config.yaml
n_layer: 13
n_kv_head: 3
norm_eps: 1e-05
positions: "learned+rope"
qk_norm: false
extras: ["capped logits"]
init_std_qkv: 0.0847
init_std_o: 0.0
lr_head: 0.00547
decay_shape: "linear"
final_lr_fraction: 0.0
seq_len: 2048
Each number is 500 + 50 x the weight over its row's rms, rounded and kept within 0 to 999. Layers, rows and columns count from 0. Numbers have three digits each. The size before them is the row's rms in percent of the matrix's.

# o: layer 10 attention output (transposed), 192x256, rms 0.127, rows 87-92, columns 0-255
# v: layer 10 attention value, 192x256, rms 0.116, rows 88-92, columns 0-255
o87 104:378469497652368392460502471582508560551511459557479518505463484456473515587506464534500571519522533478431397535542468490536488506505440550423526476485472470476435415527529474427476494471450521497516578483488532515556508611453457456509588464477530358507520522393409516465470527456502412458453611573525505497415435477457492512504573505486506539473527425521487481548637387554512526482510467512574541626490525457476507569525516410458476407471508596492469550544467606418532523463466500639452485598451545529533454516480483539491503537498452518506512513434610499517554478423434509484519573488501504496432525563565477512490553537528478456408554487479506501457539520504541548455523458535564528480520487547492442549468540433511537449517484514499486564566583461449522401514556433
v88 097:472476546526518535502513534451490487571497440525549514546478417517544524579566499430484481415496601493490468548576512517524562518487533528473401496447466519565455505483453605485555600383509547558502452503412528561568390544403530444512431469594564624593523488576581562536556492565440431458508458555494425494508446426515422522607507473490597453528492502524565521546499444450517543492472512518540552535469486460409467579455595471520455584431457516494469568526483554456456466540504457521592560459452436551496511557549544434531444501389520490448532444566424526457495486540501496451496431540481574513521504587464536429578527442515428492478476484482499550477424396456526485538586477467420473561657550536459475519498481486446544505516486489429498435459498464514404513531541488
o88 100:457511506509477456501601386485573496511500537447518429531554553461512508629489525483468557357505459506460531457483578528407545547487471483521556570413520447470524482537442526515453520545468484414529511524453563440492533406509426463529578449503460426503477515594467443503610502527533545521469497481565598532479514497528509449458458511520486522466442440548546518420514455565514491476408441608493438572451495521516516511577502456448560471511499558458400448504467499346553477507484444519495453587524504482546477516552645478463511423503494460614461484475586475583461528445545466551397574446479437560540492503553488531436476524559539589507498465530576505462562514545474580528409574505494498566448497584531447513511464546512409464504542548481548505441562427433467435437492598
v89 105:511419494339475566530558440605541566534501505500536506372494458366454538421521478493519529514544556503489548460521572466514482447514476602466503578511553424485474503528497595504400522464481449490467522444466507446437540436482534504441514446556553539552485410523473492426514489427451439468506491520480444488482497527532458523490420522561516555407536392448497431496487440460531546561386505488634533454523494536559472651516577567502613524521520495506517517577563502494610506541447584439531515502525505550469489622423551456462431541469421457529448558568417584579492557501517478485486557540430566531552499455470465520585516443536493529508458519493494541471518520460492488502621470465522530466551495591438468480493440425512483465444507478534490433529573508460533585525508527
o89 105:395487493602620581500498450446564518511468504556489556501468517532457460492474545470494503436502549528448476418474501465601594502482491588498552559470485575504506553477492473507493429603459430499539531514516438533444495521498489584506433610392509465497616550446552528611492521495508575436523507501519573513548457451528562468382502517563524437433558524395493539503533509559492492453431558540495493518544466340406434537468529482553451469497491540521372456397446464484514395486485480490467492453493500426553517502525403448534480577501535500490488487412522496508427551438541550541597475494420472473550455392505549551450511531473594572615554556375424516471520468506510531473494494507467469540498468486555455477527486566469489389457493549574551577526511509528519513499501517
v90 097:468514467514522525518508531393453465431555544566482564553543502442413550478531549518531506472567415440423432446508529542440600434598477460515591418484572551507558570483491555516552519512510503467447491513506496544544547634564528478450501436427477547516509471494551513528508567449412570468540479473529500547446572546573541540556556494541624522588427473496478523569456648521514518496507482461403440493488473519540469595466511569436479514513479506502553553442550473452499567450519441458548521442500467488526402548451469543433413488587554495515405412456476611501471447488475590560441552463469573469542462555479485554503521482537483518482443503515518448479453513514490435501534595510464583517438422528600539460590364457486500566444582481514462466386557511484501506522543511
o90 101:549561446520463582459458581445449567576531506425509583518462476521501452524533488528499535516485578472536558404544435484483508477433501570479431424425421456470459426518480421511516500575488488500465421524576541529486370462483450509539577465527466488501433506452511388460536476455444509452441490550416477442446456376477471498487497492386468490562522500459464447490671510474548495532476513523477605631592558515529557489534524501574399501500557480525490551560413529436490562486512493384492540433502454515576473473523545450559467523452463501530469548482565545519593550509455533576549504442489485593546532459492404518550385546512530481488522430482476565433531494464525503510479549507539586546466528486448580477448621486500544553476544482510568621521551545457497472565494468
v91 099:525438494448489444443490554462441525525527555527453524519631520480506439423471504584521480403493468496496490470592540460457539484479464441479593462463478446569573543508498513587463465470518571464522518490622448474481457559422499557495486558487498542518484502558474550392493481438629485372502583539519566580429516502495549578476568574438519443527454583481543438546453396501569503478588468527475599559513477517555460455536509493452501527538503480502505534451430497387445489602472547487465440511481477410432480512524490529390533554473618439512508561562468499514500550521468476544477507385462551468572482509506477531488511600467439528475543569470498532489483443473420514514452460418448496457455530662417496420442453482508461518559562581424424509487501504512507552542564437
o91 101:560506533596445524597529582488551466601494538473507558546384472514477498607529481430443438535527443624458476452525506570472439572454506495520491569538455503493585431516559507448530517531575459544470451504413512467490500476453502516522516485484495587430485485494498455576454436506550477600489484415492483491562582447496468536473513464518496501522544558547419543449478451425454504549475493445546453525550520520443477475618546500522472474480507503411460535475482434550530420551437505347586419543489406553497482481527558506651411501517542558490465454486514519475469563471459463528426479579404466554426530397423515536602470555500499387490527494445434480549536520497554557509517542561518532377613490529509546558444543451498427460499503501506507581469455505516555416510483546
v92 099:533592506500578468477495526514497462439627586421443559522461428499534457519481473496566559520547610493458494532613527478584470449501492527527556418456596579552482531537489556536541534506527553444558454504389499452533444535472568415419532387500466501523554512510536547517442573445453496508529554540564457389431445516494438536415407489432549545587497467496576490479404443523518544416527441507496450512504578472490401489543471473461523470481484548445439458511507456495580463563517493537474447528457524562498529407452441566469405459398551394519568443474500505424526448445486506486548527535500488452543537559457580587453519454539368468461536407512525426540521477512435537545504477520469380463483477482447535526468503487429457513446529428550514431519513524414485511490573537
o92 103:381539508494539425428518462431390510459508498500496506508495513432499540540530439424543472548528450523411490495507546510430540476459517489392490404498419443471429514571527454503535564407547486544459503539504600496500446473498584557535452539582477532460501459436477376444641460512524568431453427448586505477479467476527461472538496524552501454537532543565638552556520472555579507585359545560437561553434456474505514438572498539476488541459559510502457479512465560497512478531497486584563553530444512461532554485509548407547580496563404496450505608432439515512510469498531448522472427481551460485558517522569451578485569501542557498460472472449424469536545524520522514421500563499505473501542437435510579626509506537545478517551406557490540496474444459484589417573487479